Weights of a small transformer language model.
Size: width 224, MLP 640 tanh GELU, vocabulary 858, 7M parameters.
Training: a variant of SOAP for these matrices, 129M tokens, 2014 steps.
Each number is 500 + 25 x the weight over the matrix's rms, rounded and kept within 0 to 999. Layers, rows and columns count from 0. Numbers have three digits each.

# up: layer 10 MLP up, 640x224, rms 0.0981, rows 60-172, columns 0-55
# down: layer 10 MLP down (transposed), 640x224, rms 0.103, rows 60-171, columns 0-55
up60:496502484484510530509517577528452442500528508537445495460511491507535543502498537512521432550498534477504474513466453502498505553462541485504501471498497497482539454517
down60:504504481519517494516498504456459527476512510459493453488463498505510501524537508490501515494477554527490468485484468510499562496463498518502514485520457481518477436483
up61:508465482498489529510504471526477485504478549493457509489471512508499541503492495484497542442479456524502498508498509524486530457541502508522475492495492481554453521507
down61:478491493537481487485493520506518526494495493489528538509534516500501506490526495464474435490420486478497487513542465492510484481499508472499502516499519497495506561517
up62:504525527499501469505493456521489465465502517478490517509432507501529482482508507485545513497478462524532513476437511458499455513472548514492515480488507527482509505523
down62:555545510517517490496556466506472488541505505506492516483465520554500558455547512461504516496539525537445488495535487482528525486459470480502501488486447515470458491500
up63:468505463481512519547490471486490503484482513489483535515511533487541469548517465512483492489472546523468500487556536485460488476505500485494469524522512502527513510496
down63:521517468495507489496541483498522498506497509464458462542519506545489505527523515472521518550514513493529521508484442539494537496469477474502521503498511495505477463495
up64:489484519495499457529482528516522460488516504480517472471478503529506481501545481529477551530496523517523552484497471497496524520487506462561482499489447496446495487480
down64:497508472487467460521519531510483469512483512514538512540500485534502465510495470484492508480544525473482493502536482501516471543493532537507473464472493524495482483500
up65:495488487488502502516472534506467476488510497466502493518481511504509539525440478495505481547473472452492517540552526484503534512483512499503489504502499501523479479544
down65:493501505511500482493449504491497481491471498505487515536486545485523479513484521488491518489543505458500542580526506481450579478428441472513552482520475479551507450542
up66:486540487486500455503521479529501515451503472479529541545471517507515473455484544430476502474512547461501487466552480481515515500555548498483528498490462500513505488502
down66:470464467484465469508473501479508484497507503480501473506562540499476571535508500499522521504502524494490494466464523527509484460511492475506507462484462471503507534477
up67:512500475548522539505508539520472489507486530492558525471499490526493528430485570529529477434478464480509493509512502498462487520493477509522515507492525463538526499457
down67:489522508483507502476505492503528501453541477487536506494494460489540474533515520529495464458464489492511498506478482429488505487509508492483480506508512526513477533483
up68:494476490508487490559492498466498487475476491524488450509517508544461486479477490528500467488554476486521511503453538560547476494490497483494437514452502515481501478512
down68:517484476488462516488459485473513498504539552511516499528491534490515468523500510473481498546566510576491540520463535469494539506519463488495510499467564472508518456530
up69:523525511471451485492468503490499479496475487500444485474479476496492516477499498511497508488507494485496490509455468528520522462520510534539473429452479546468504465534
down69:493496475480509532488518501517513459529480498477475492487494528529504525543528503502493496529508462499508497484482529514492484488484511495518552503456503522523531454484
up70:498480489557517497486478474479499466513505507522501490490515509512505489530510504473511526474485536512441509537474481509517509505501494514519520529491516493512481477500
down70:524481486527516433500483504468490518474513516434507493562464524477499517476507489473486516499475493501490493491533488499510478530517509504492491480474460501515475519521
up71:485515534526516494485521524490465526522524485486473547493490538523427515526528538501507489524491446503497474461485514510464482504491488451528528462477516532484485513492
down71:470528437525518539513492523520498511510521485474524492498517538545491476479502431519516505467504485516525489534522455473497486509479461477487480517467475495541443480474
up72:518520501518463524506473486488471540440501533518488510496511548482514518563493464442476491489465515505530503473518475499491523520526503488501505518500548477481522492513
down72:513453494477539521511526515508535496513479465508502488498473514496466491484501513487501517502467496483513516530466462505495494483496490459498480479520497528514485546480
up73:493482538527499480532502507509539471483466515498496478489507483491508494452495531523491503479525522540456471484542507481469469476535512531492533491486499527525540495509
down73:502494462476470529485501471475471476478520538496484511508488503485512516524469492473538467486506543475492551525484459500464503493499475489497510519510528488475498475506
up74:507483515474478492500563459507501540518517493492515509500469455534503475550495522465537541471477459505480493443481476494464492540495528497518508497541499532512484517503
down74:476461475511522513505460503473517504530470462468523511506504518500468535433481504482452463503479494512548493519498483472519524495487473489485513501478512511550516506518
up75:548487487503487484505519482499448497492540504530553495462494511524517559482473486518506470501511491500485545478499497513467526493476503466512518497502489459484509517510
down75:528530493517492534470485507535452504494503523523491487506500492500488470484494510495494457463536497510489527505512491463464467532553528500467424510461500460486520499492
up76:453483508510494460484507517487557530484544524525473515488507484449498478533481462520499530483520517521442471496519516495484485515507503493503513514522507509483502473538
down76:498458501529512524536490508545483538521506525541512472498478509522498556476524504462513513474521458491487505457483463500523532526502529488456511462510522505524508483462
up77:532478492509516509477478534458499530502534489486498495490478538500519478483452508530521505482504470521552497436490490507494500517513487490477497499521447496485515506478
down77:492498496496495465524486487517491513495502490518471512540473460514500472483505518501484500491505465518497518493515494493499486458483519467519479521496552513496460484495
up78:501459503474479555519532480480513475471494480505524492483474518504486541499505555549508511484534465470490493513508516482492524512540511498508463527543490496488500513538
down78:489532531504493537511505497497467522471494494482480479510520463503509491495521473491518516470428520539512467503494512513454504485500490507504481517494497493527524506455
up79:520488511511501534499507476516513509508476500468527511518505501496510452479513493495507501454439471507464464483525503542505509516528526538482519487519460550490467498533
down79:515487479454464517535493504490493492520481534530523491483530521471466482505499516509520490474442482521542494471486495518484485518447534525480452508500504508485512495514
up80:472492482525501519484488537499517480485468511498509502528435533445506467534506456547512472491474504484550502486497525522522499530525524502510499499485543522510489530472
down80:491454509537477470522494507480481517522492478481492489503541489514532518498516502505511479503481545482496491477469533526522503517489472457467518523516503520520475486485
up81:511487491511503501494533497474511491493470549521508473490514483536481481554480535483538498477507510518554476540514499537509535517510501521510466469500523456444518524465
down81:507464454520514536462509525527489513522521500468494529565530514471547476508513519478495493473531464465463497499510531498511528502487493478499457511475474498450497564528
up82:454494499493492499501543481435516471519501490484510498528547483470501499524468506514533476494513499467537443510488461474520497517525492516523504491475530514512511474523
down82:473500504470496553500500481490525513482541492457459504524499530475499522472488528503477483512442546467481473536465554472554552492474552480491503550508483470481491477514
up83:490505546516513463489501517536519498505516479466525522505480533516517518464492463486529508553522509475507505499507488510509437499500486488507519500526496482516501459492
down83:499524532452515493474502490515524492520487488495514516469479512489527462492530512491470520473476468524513505495458492479531530470492491471488495527496488502538514479497
up84:508511495497475494467523524470494535523480451513529534509509516495490498524511488473518507529502512452501507483546529543531463491473510541493473493529499479507496508506
down84:537519514499529512487494518486501493490448502487548520522475438490485498508495431456497504497464553519499532458493540524491495478523479494496512519440497504509501433491
up85:512496506551497467533519484530504515470487516491527506498460499509469491506492518505502463493514557501463500467532462458514474475479449561480497520529511524497500506511
down85:484509541520490506528455457495502472442528512510489487470512528496521490515529460450504486494496530524481453501459439541497472451456467497470490469499501478509528492501
up86:450490462496542530502530468539499502477506527507506483515476525516515550526489511538499502516531479493500508525514523501475459543467543506500475523463477491483534481508
down86:512512512491483479478494472500505473540496472509496500488497480490503479493511471494441488421503503517498496484520524491500560499453509539488533460489495485444475504478
up87:508467525479467481485508561477502505500531495517573529508518535494508504468485517484490449473482434494496490517475488504483500508521531489506520501510503503477470485487
down87:463523472494473477494516465524521521461525478513468521524496530484539484519517521503521514506492485570465516529514499525467510560491520463497489503513529471514464536492
up88:486479533514534510523526496448516485505521536437521460488486504548507452485479547477504528468535514492505489494475520504505491479478484504500490505458498483518491528500
down88:466514482475545526439472509472499515534481519519493517493481506512516465509486485524522512493489463530490494518476505476482508472547497512485518526482498504509511489455
up89:469460544478462498516516482492529503485507566480525450477470490479517478488501510484517509477542499468477507505488479497499466472484495543515455504469527477498487539528
down89:508518489497458510490485480540459510513524491478501507509508529531530481486524498482503527471528534545499486472488481484528486509485495493550496502537506514531488560524
up90:500487512475528496557548520477508512519455466464519489515530517490499471483506484486459506469528529462481479463461493461465521526473535506514505506512495518457548533467
down90:535479483572460477518536522476512506486460529468472500472484499503490534513489529509533513517544491469443502528500499489485553527536478496485556505521512515477518489514
up91:515458503522484519544520463526450474478512472512531531519465502559488478498509500502545498467520472494534496460510473521516470450516500457486499496463488499476503501461
down91:475523544508508528529486483498498486520488501516484537493494554486481478457477477479509512521523536492479521554507507498498516511505462452533512495527496477490497505502
up92:468513509495494513479476482550530474493497491518479480508485499464502485532429472498524494486478481522493490479459540519533514514487460516512550459487508501514482511480
down92:527501510518524510522501508495510485462500433511539510489494538487493469503449489494456438496490507520482496501474507522489497482523533511489495541499510527513533481474
up93:514500513478488506524481489481508494547524474525461481419525506484516535494468491509526473495495482531491484494518461485505519485514458572512502501551501500489486517494
down93:546517486496521543543469498522554557513502498479510468524526505512481496480467479479507511511500527485502501526469536535494499547504519458481483484513465504497529489512
up94:486489517519532510497484482513501485493500497466503505485489519509502504463514530538508517509527521461513488501532487524483482490510480508513491536472455494506478462464
down94:476502514491482497496489511507466514488489529468503531443509483510518506516471497526528492474450537479495500518530496500545510503528518506466481510522494445520522467527
up95:502473506500486501504467498469442512492506526501500516468509476498544476479471541485486497516514506496507520472523519470528475492470505490489465522516518534450496505511
down95:518518534500520480521535505521484555508485471513518466483495523497509523534532513504511496540522492454493497500480461474482537490495509516498553520490517479545515522465
up96:481491496522506494498549517487492506521500515474518490496488545488491510483441507486481471511498499527492486513462478495529510518504482526507455474551509523504523538511
down96:509484482512509492486514481466503483479503452508489502514510496482499507518453523471477549527488521449463486503508498465510502504504450517481535529523492507492466531490
up97:492453514482519516455515507507496550503506495538511474530517519553525553504496489494521495469528546481510517440548472499496479452532544476477478470451458466524484458529
down97:474512466505490508492491473495531521527470449490497460471498468524477537466503519461490487493537545488479496514517519486495469477480501500454578523521526500501504524468
up98:485454544509516497532502503456509490532489464506492510493494546532507517526497510462503515513453502459513501485497498513490478517524521515534520559515509483513489490472
down98:519532495465482518465463510503470499516504506474523502544523528491491516490508495542534525535525488487478516492462510468538530513500496500516510508517499490500475565510
up99:510508520502472504497495486477497514498484500459496528496481479534479481497469544487480479496514519465518494485451486491490478532499514493465491494521507510489538489510
down99:482492509544484515475493506477486501499516493495471465500526493577494505480516506472516504506509484450485528479478481481474502481514516475510499499491499505507469508524
up100:483544495478516490494525514492495501527455481479514466502463496464473480515497495503524487506467521481493488497521541480474491490488517521504498487479474513490504534461
down100:459522502481470477477503469538483512510509517506518495478528456496430513539481520533481532502498465529464471500524533482495540494492563473522522534517480478527497472462
up101:485471501494478541493526518549499473515510492488509479480486517512462523507488489491502503480518536524443518491456495504472501564497502486453509473531479471484501509438
down101:476500492504515465527488486483500516459512507560496511452561516497496493488487518523521510490533503499487491495494540555489479504478488465512501529502478542482521468533
up102:509494553523472513528528522510474478480464474519488508517491512448471502521525479477488523520540460446484460509506501494541494482468495471472484512512508494509542516490
down102:502493452473497516497441509513515492536465505501488498526496503483501551525502469481453498504536483469475495540494514526518509509488479473496529507550486492518487533499
up103:494426502505528517511501529494503508500462479532459509495455515469528558547499490491485502489482468464534531506496521492508461441526510463518493470533467471527483504479
down103:521508500507471501506497497546508491469474497522545469523530511506474514482499503522492453501484461486497514492528493475510507532515505554445473534523520501517501525494
up104:504551524519491484502501485507474479511531519497518505480497529500452514475443531489516558493501473523501456476481502549463513470533481475522515479491501526474475498518
down104:503460482487504555452505511522494539496479467502530508506484530496539509519489546517492487487440480490491457518496501484501493521519503550504497554505520463498491513471
up105:486486504539524504536518474478477504450527467514500481516486563511482536499496499522476496498533496544482512523539456490485496543523535500523454511493531491496509524508
down105:525551501479536547484469509489478531524498479509497501486483478515460492498545498490513500495525536516452499529508486489541451491514467527437526520503453530512511443504
up106:501482463538467518511457542524484470502534525531496481517493503471505479461544487493498488500495488499474523502553490513490519522505525507503510541471478461438518513516
down106:521458488499506471511529477516508540513502510499501509451501525510498540463499507475459498482485489448523469523498496459502472493502504486548479490457474525486518534490
up107:473512448523524526454515511488483524479501474503465479509502536535474502478527487511521493476510502499519521466502515538470476515515479502508508510504484465478522516491
down107:469468488490493527510529486474487498500497490496483506506464466500545515514489539497509497481538471452531494502489492529523486528551541493508485517484486503500521447512
up108:501500486476498510500526525512516516529498485468503476528511524554538486510514497453468457469509521516517494491493440505498519523522472492473461492492563469494517472527
down108:513499450516475470493553547530517526528479516492483524511489505505494521526506516555493522506526463510509502497437470480502483506495497473518476504470516494507483498447
up109:477466504501509503465516488496529494493465497469488480464507513467500484502515534516454478494494518550495499498517494493496503531480491508513495528522503513495517544512
down109:509478475492493503500480503493486438471499499527477488490481531471510547492508475498475523515440512484492502469487495532494496480494539472502487528512514499496493492478
up110:531505519514507523505485529450593488479467503458479459464519509489483497460504511552511513500523508442511523496508464496527506445532505507531519485532490511507513506490
down110:493536521497494460477498531493504479498480478491526538507480504478507483509458464512473459511491511475513490485511482448540522491498480555513488516520490501498465501483
up111:514530493509538476477477532478494499490484510519493514514503485474518536469453506477478496496513534531521484457525536492490470474458471476491519494469501511481506514536
down111:519490535486513522503519523450505514524470489499484505473474529485503504499509490493477523461484476500496481501503484508486537493500532511501485480493542486535519590516
up112:522538466537485540493517498464494444512464498486502498527492490476518561532513462495499521519476519498499505474539489509530482512483491533533495465504504544502494494503
down112:530469481481493496440511494494523483498530519497524521523490554525526487484468490494485545485429505486497528475517517483509493507505499479489474514449532468533505508510
up113:489505502500517502463523525487504481483505509505551518493483505546517487472510558465476487497498466504505481502487507532510515501530492538506499534483500468495476526456
down113:478498511503512489474481507483506486482530497472465554473467520476513494508491472496522495505508499517510513472476508449488509552495498498537491521480457490416489486502
up114:458497514497498491541500520531485514510480522503476470519457502472500505463478518526504506499504494488495525512558515506543473507485494471515489485480521541468514493462
down114:529467486464539507474486495474531497557502481496508509498529478449516483490480503516496479505484489516546534526483464490507494481494510467492477509487500496511488559535
up115:501519443542463484447521490469471512494516505506541469518522481503495502500510495479520515482461520502527476529489494483549481505504496490513466480508503512494503460495
down115:474492473503524526474492512493497478491515507506545532520519454509527479512487510462504445508488495537483463459479482501512523516518457509498490473516521523502563570496
up116:499463480493500479552523484482560508525485548493481519523520543472493475506473503500453496518507511466546489522488504485482492543551489524493447472500480522490532547525
down116:505488499458529522529501528485470470474475526506463505505477497514500467499487535518488497574498502533505495538476502513504514447507512508474494529482504525507484543510
up117:506546487506493447474528484512516521489469492530513466534533518460474471507490492466465491500506551502474531507497532506500518588504515481515490506506501549506456479473
down117:470443532469489506490484494495496479495447517482477504551519508489479495487471536534519480516556519522492480563566484490499508494509503492517524512533508481516458427457
up118:526518498539484502505473518453509518499513505515479467502502518521486515470501487526523515517498502541489506473499514529504519504493506477482489466503521478480506506525
down118:483505490482470456485532525509519495510527539489470505484492475484522511483460486489491491450500457474488531520500516500476513479527496543499482465499510513526483493501
up119:457543468480528456490529523521461494550522509544482536503483457501546507470499588543506496528514505471517541529489478472554494455517492523544538479507535549484517498502
down119:464494486477522482515541505468535503495502527487537509498502509514520478520494498503489494530490539511535531482475514537448444530498444469436448460509542547499513593475
up120:503537490494489489471541443485512572492493510484515524459485509443487509497493493488502499508527508514503505490517509486510504482496533527443503530465531461497498474458
down120:465487482492505560448468444505489474563557507501501509486475507468490468568485475499508560473454539513486549505558459522516468497533488484488531539461481503479472476531
up121:507493490503530483503539524520529496490481536493497487531490453504506518526475557547479475500485502524543495455491502472530504463506457469495519453538449514485485497482
down121:517492498530497511458483467464555508525520486526509519498467482557506482517527476507492518525463430526557477533507472493447449518474481493474485514521494491529506527488
up122:486506518503448535487504516512473518481496497521437466517502529479504507540473561471486492486518447475504481480482504511469511505520524529534477511453505476522519469472
down122:507503501463461497516490530481509482508492485500532549515525545496520466460538471515526536524497465499500493506468531536538475484527487483495525481539529543494512501474
up123:503516510546495503553478477487513491512526480498545482545508544525514480503494552530453498484481439512520501502491516443512472498508518527482490485518508487491512489494
down123:518502487482485491533489488492510464479490494476446526478506492508535536458525491500528473489502502513492473495516501500498526507493535469487487455512466483512492468510
up124:484501520543493493512508465500520553447506482482492500461499463490480531464507420468501519492504555504472453485499527498526497509476517518510462463478465538489509504500
down124:530490493526539510507455466514469507503516477487532526489534492516500499534513437547528501540523440532481471509494494524497525524523484541503502532485488481487506528501
up125:433472495512485463536477535507509509514505491526509501503467514508491530484458509521536495458495515451537507499523491546530486491488479485510523506482494482465453535453
down125:509474527508504492497503495495494488476498490507500482503534526516497546493516496468569480503482529518446478524525482494529494524487475505511526514522525490472488537484
up126:534474504524497462524472499427473467495495534488477513510517509488487505468530520510475502452522515518523499490529519491472493489548500518505492502479474498507532482504
down126:541480485517528505509553487505503514512537488486523476489494511518473498515483513459481485489551485518464535502459514512547474498509472454487460529494505510521470532536
up127:503527505518490555482508455548499510458476552519459489505493538469474499504508557498456545488496467499509527529473476496495558500533506478488505456478498493460550499543
down127:513535508477516531516530486527530495495498482525518520477491527531461474474489504513490456449426471455509511444497527486466480535449528500554486526504545512522483553456
up128:495503487465462485518511450502517490577478521501481454503522515500507525523517487519503523508476521512516506478487497476480535502524496539562518482520482514502504504509
down128:490521495519537530494481497513491476487484482466484539462468510505494496471507473471483514514493470491495517495486474475503481497496521490502504478485479439469474509496
up129:469503487466538509483511503484476486472524483518489518502520543507489551474503483520516460509470515465495473513495502473473496464494550502510450515490499498513487538460
down129:514519513513509464521478500538485521512511472514492485516520486523489515471482510470494473511512511497496496540489517489494532512497518530456474554467535526505493531501
up130:447505459485454514503483488527515505478451518544513523518541520520457497484481468545522504478470508465483500502517535536504528504534496463477507465506457521512488508505
down130:474493557537482505488507490459532498493490494528507446459512521492514523513502481508545466524496447503469452531516525529503484503523514519477526486452475504481491521472
up131:536507536457537480464522505441527494493471531527529497528531461485447558464491486503513547484483473480511480488528486503524484519539539535523489527481478463480489489496
down131:476490451522484503522486464448527491535521530535538516522536507499529506520498473487498476501476536531499519474523495496520541537497512523457508496503499514548509491485
up132:464511530442490474502497473467467495512484513516494503511543510490497519531517488538491466497496516475510531529516520473538527521530517462523493487495543502515456493517
down132:494496507546497485507520462545479481475538508499460506478495477531495511510440474505493478500469512520506496518492517527513552513519496486495482522489497513570476451493
up133:510526458491465471519472513510472526525526507531479487521501509494507524510497483489543473510525496478498510522533493452456513478489497463523517433516476488514500508524
down133:531508527515507489482500482518542538520509497515483517462483513477459506467467479542492552531495441518511474466490503526517481456498492532505468523499480483503506489505
up134:455473506495566510520474477461491505472462516475499477485494531472506524505496432453476521476530491502509512475500493520470439486542488490494431487462540503504487506531
down134:488511520534481516497502505481515507474541473479528501499506551488531445467546544535528517478489491477535503540470510540532478505526461500500500507479486483506494513500
up135:522521489495510459512478486467477526485474504552505551541487540436531532515497524481481509484482510498529447554484506455470528502497522539512493461465512488491509468533
down135:483504503439477497528502507527539442543496491469519533495499494588494488452470478499474464444536544515477491515439526524489516481452485503485481505539493507516497456479
up136:517468537493487544534473520489511528458507479533508475492481501539535493526520469493473477483467530456502486465530513522487496469488485499469509530486491515499480524514
down136:492508477455477512491533514503471502533527525481502537484545496480527493467477508507481476508475510535510521501521499500514514493524518472484454534468499507484507480494
up137:508469450469481545442537515515519527550503499478494523543484501499533474517517539465500505500491503476517505519495480518468454484540487465477481534522529519482506453494
down137:510508455465499498492499492483496523492477515463472509503479528476477474519477534523530472463563459452473481513502526489464456527517484474490501466489545515473506491526
up138:483486506462472477484460505429494467447520440478506499480497507503530497500503496495516533479524518506503476476483546535491479499506493526524489516548567473517455493532
down138:568505528477488501528511512510490550505491494516453497470515502530509496499532485502502504496519509532501424481508530510497488512555521523499554507505499486563493536519
up139:514498532498498468510520530491494433517472505474519475484522448495461527510483534473446516446483521486468505494495466503482481509505488484523479479514470519487464521498
down139:520482471509493432502473528527537523521523522526496485537537487497533489512489515505559497500519493515467514480521498524461484494460495487486514505490533490499450482527
up140:500483490472474506475518502511525463499513491474495530501493471507463514482484500446512514489555530479468519482451490543543500488480504483518512499514517485499492496453
down140:516538537511502458527487497530471466521490505540496482481547507532577529455483477476476459483507490464482526527551483475511503524477507495533493499511477530506459494459
up141:517455494505505494459535496505466541514537492484494527497475490508514521432530506558456501503487494504487525476495491502468518501512519501517433473489501500492487541515
down141:438501536445485490516471501486493475444493523506490458520545475487523528469440513480506507529481521531501522531498484466518492531501500530468553502519488489500497503463
up142:504486493491486528528552510487506507517512523502508479526529516484520506526556542519560466522468487516510542481445464491461490464527527490456495534540478511467508473535
down142:460420509528512525508499513478540466493487492442503480481464498470482526502471495470514518494493488469478500540524511530507487467507471527506513491520548505474456533473
up143:434491530480502488437483512485496472512425499464487517516486492466459468512488535549506508516520449510502477513483515487520511493507482459495497496471433484532516514474
down143:529452472490495518491538500513511500478460486484516531548544490504512519502483512462499500527491474485502521487535514444486512517487487492497450507523522475490536433520
up144:486503447518519471510521494538537512486467475486518471438493538495497476530509526511510523534490539481500428449523479438475448492480497455540482503504494548543483451501
down144:542488505520542469519462489491505482507501493485501489465491508495475519529460528521494494507506479469514503480468537484511478497506504506469505493492481457506529398494
up145:466537513469540516476499483524519541511540444488477489519480497484501522519512540499497538535509489510517486468506478497435504462521499477523513545552490520505498515490
down145:481497543515467546502555488481518484539456509523516498480491518493513513512477509552493518502489475493520510475473522504511461533506494531530526526490509513531473427535
up146:492506512510489511490474482489472501500491515490472482500502523475503498512478497473508476517552453487530507534509544473532540478567520510524467472487536510496478454498
down146:484477482483499492508472497513461509502511458506461473503520555572474478481526516488489498515522537506547515478509518533533526526470511505468540417547484476508481511508
up147:482505534491493553488522463490501477477528490477464521532461515520503505477535548517534522536501513513530535489522533448496456492501448516491447493505524452510491501492
down147:523489512538490452484504485531506533507531543478466519476508497462467480520496507522459497493497530528492482499472522522506557536478488447515485450516563492507485473551
up148:484475521502472521509505525539493478516507506539540495519497521485471528473497500474436495477544499478513543486533515515514546502507493501517469489453518500522506497483
down148:485483469495478469502492524508482570498503503472480508513511501440517446483487504470486532525499518475489531494453526513498498494494492499518519509531445475494516505475
up149:477484497470497545471494490518503498514507492472529480531534514530494475494485494486475467467478482518480535461463482530497485563496515449534509488482473526497460530494
down149:536491540540533521522502475536518528532539532493498532490490501500507537557495517536473455513517487505459519487531480500522514475538508490466504530543516490503505509501
up150:462504543529514484461521500510485540515499477480462500504479513463514508520498525500504476477477464476497508499484528500506552495452522545516501557495496507470537522484
down150:478533513512504518527517522503484526496499516459514515501502500483501501455517494507471473501531483516512480485493483525480478514498486500470492477532500510495486504548
up151:518493460479513507499538526470505534527483543471491487513467526500518458523533547547474498456528516535533514509506506495498506468490500468525452493535492477484486498482
down151:529467515507481512491510483472517491450461493498496528518505489497493508477458464490480509467481497506539474499465522509504484571447506488516504514516531528493511477538
up152:473504517511493514515501515531540533478527502493474512520484496522505506496516524502492495546474512519527471502504541500509548492501519484485509465485455513533497472489
down152:504517535513497478513523486505474480482482497474533466535490496484523482526484495509481527481479522482544558502523533511454509475489519416478479503447495497482540477520
up153:479521516554499505522462488467535484473500534479526489532513526450478514558491500519491513507522552507531472485544504518504534509499493455465520538495479475546521486564
down153:482461499468497545525447532490509485507514475458527434488506511465476455546506488533498522510468500523510537500477483556487521512489478526506449511508453513485477486552
up154:536508538508528531518516496467492522541509533492558432524459493493501469535498485519483517497479479514502531529473466472528467506510444500498467532514463473503494524539
down154:496475487521496465497500477514484467520535510481500496470500513513495503514473468487479502503499505489465494527505505491546516487579507521503513499480508489508494519496
up155:503505524484458503538489491462512452558426495524508481521499506494503523502449499514497519472500515464478506461532465493483467512467498503465506486504520499507492471486
down155:484512525498547505526432506571512469532491517479471490465505461525521538513516512537481518497514518486483509483524522514474524528474535497470515451497515496467524461445
up156:459462481495523514489514477472491499505474489471531493505453464468524530496499514464485465515543524506507502511524472514464552469490519483499482454551508539500527478519
down156:508510528459458494500483520526500475484557546509518517482531543501501483484558490502487440511531473528515533527479516450532475500459503486519521490500524501527505502487
up157:463479452482487489524468480475507531527503521501482454467504521496498513468496497529489494470555530467452499509529465529490480509520485506505538491498485563503500458489
down157:497489527509521462506532508554460496499507481535504504503486499497519487456499499448496445536515490502474485530484510490480486481486479521508511500507467482462518504506
up158:510485507496499541533545496514479442509509505512475461478492492423521530541518481502499497509489497505506472479487557547514483500500495520500485485539500519465487537500
down158:562478443487473508520448511528540477509478478493504495494465513494507514560458471504454518510466473479484478531496512531512485529513451504520505460533472477509463528502
up159:496478528511532451508516474504533538496484462521499508527491525456486474477485505488446472518499494511492486547490481517473520500514484515451483516484501493485488540487
down159:501495476485506534527482510522468481483518531472514539509550498490496487509502515496493505476501480495485535481494510472480512508501502479522501490488518521538486575518
up160:479449509466514528490536508519484485503495491513493499508450445503520510503473506457559510486508491506488479512492495537525454508505505428522459532514508534450499477480
down160:492506486534513515503506523507468517515520445469514495485500534419477465502466531451497505504503487494496481527436491470493461475483496550480511455531456492521507490471
up161:507490488457505521509497509495505480502519517514455516482457530507480477535490490500484517490535497504545505494488542522529521558482478463521492434519464501508502536496
down161:468520509473510499524534528511522513506503501488505521488507484467509513526524484504523472473471512497523521499479538497502478460471525455510493497490469522523449537517
up162:498496471515436490542431501495546539475520503526468520477438498537503533496554526464495449480511498515530549516513483530491487523493500468510495463511517491516475515512
down162:480487444483527486509543509486485509464450518516482497482497483480493506506533489516505505491437514492452505509500510533511464498524534482535483484488528531501560490497
up163:462509472508484499517509462508461516485478507492470498536478526520520501490456503528484474470486492526458483480496489504512448506459502482506482496500503479474520525527
down163:504518465522495489539503486534514486483488523499526495511509526507515516497522489475494498465508528511532493519494498516529536496485475523492497502465510507531526553514
up164:454523529502525533489462478479519510497498457500515494543511513503499497498465523527508530464522480495554534520524498555466482464513520507508482507506518539532461568514
down164:533516474491500494458497511543551488472500467523547493518524453468457519518464440485483480506513440518471516507542520506485503481514536499505531498477520507511479538454
up165:492524479523500518534472460458524510497518508515509489499479532506506515487488452480514511483505469540501509522531535535461449479494497452494522497531543463437494505498
down165:461499476499517503506408540519470465478543445491545504486549539506495568458442522506477488510508499492529568521513537469485464532513505493473481532467461485478485484506
up166:507507496439540493482501482461505482464457484498500488490472443439493536458495492526505508494466510504493461488482516564508544521513512534482501512513533477487512492526
down166:464489500469510520529504499497528534464526476548528511508539491482455503495563467483504488479528492461461487473500529494531499493503490518519511535519545525522500453495
up167:488468501502529548484543471506497473511487466535492496444497518489549482492465506534514524482504543469515523458500517493507539474536481483494493533525534513495502519538
down167:522532461466496500476476500543464514455490479481484453477468510524500501503460483513501487463500454518495499482495491482487494504475484493481506462509531491504478501507
up168:510490524531509496521506488478463471491529521472500507496503487509499517467501518439465444558516496494477491493468539506525544497462491525469485521504519550513536541490
down168:546513510492508472467508513479487526479504493513517520493483470527483514472479492505477517510504504505513505520506492503492475453507492469495531492508498463477472575513
up169:471484515514493471506520489513525506484510520513453528522495463528540467526477467468506496488496526527492488504517477485493516521540492504476485464502540524476537503463
down169:488452540456462530534497459535512452483517501482517492483487483512509535524530532477486460479473528487461473508531462526529525469501491510513494503513490496475495557492
up170:526492503512466530515496502502451463486506515493505518501518485509484521490488500475508501496515520505494487507472515502487492528510456517476506458483494510499514490498
down170:522452484504492496514524517499509520462491497531465489514537488512469538492506486511502555519508508497473485537501526474476525508501548513522509511496535479482526510469
up171:506534516499492501504485541489536504510452548495519502473497453466481504452513452468487523486520546466494501501465537495490509491472521497536513485470505531507505472543
down171:505530461448471483436468507518472504470503480473508511557504469532483524479527477499523497475517539501493489490469533540456488453479503524498483473492522522500492484535
up172:478533512526497502529499504442518470520447495472491547525474505491509465467477499517504487440539510493511502543509493506519533525543523544477555494522499482495491525485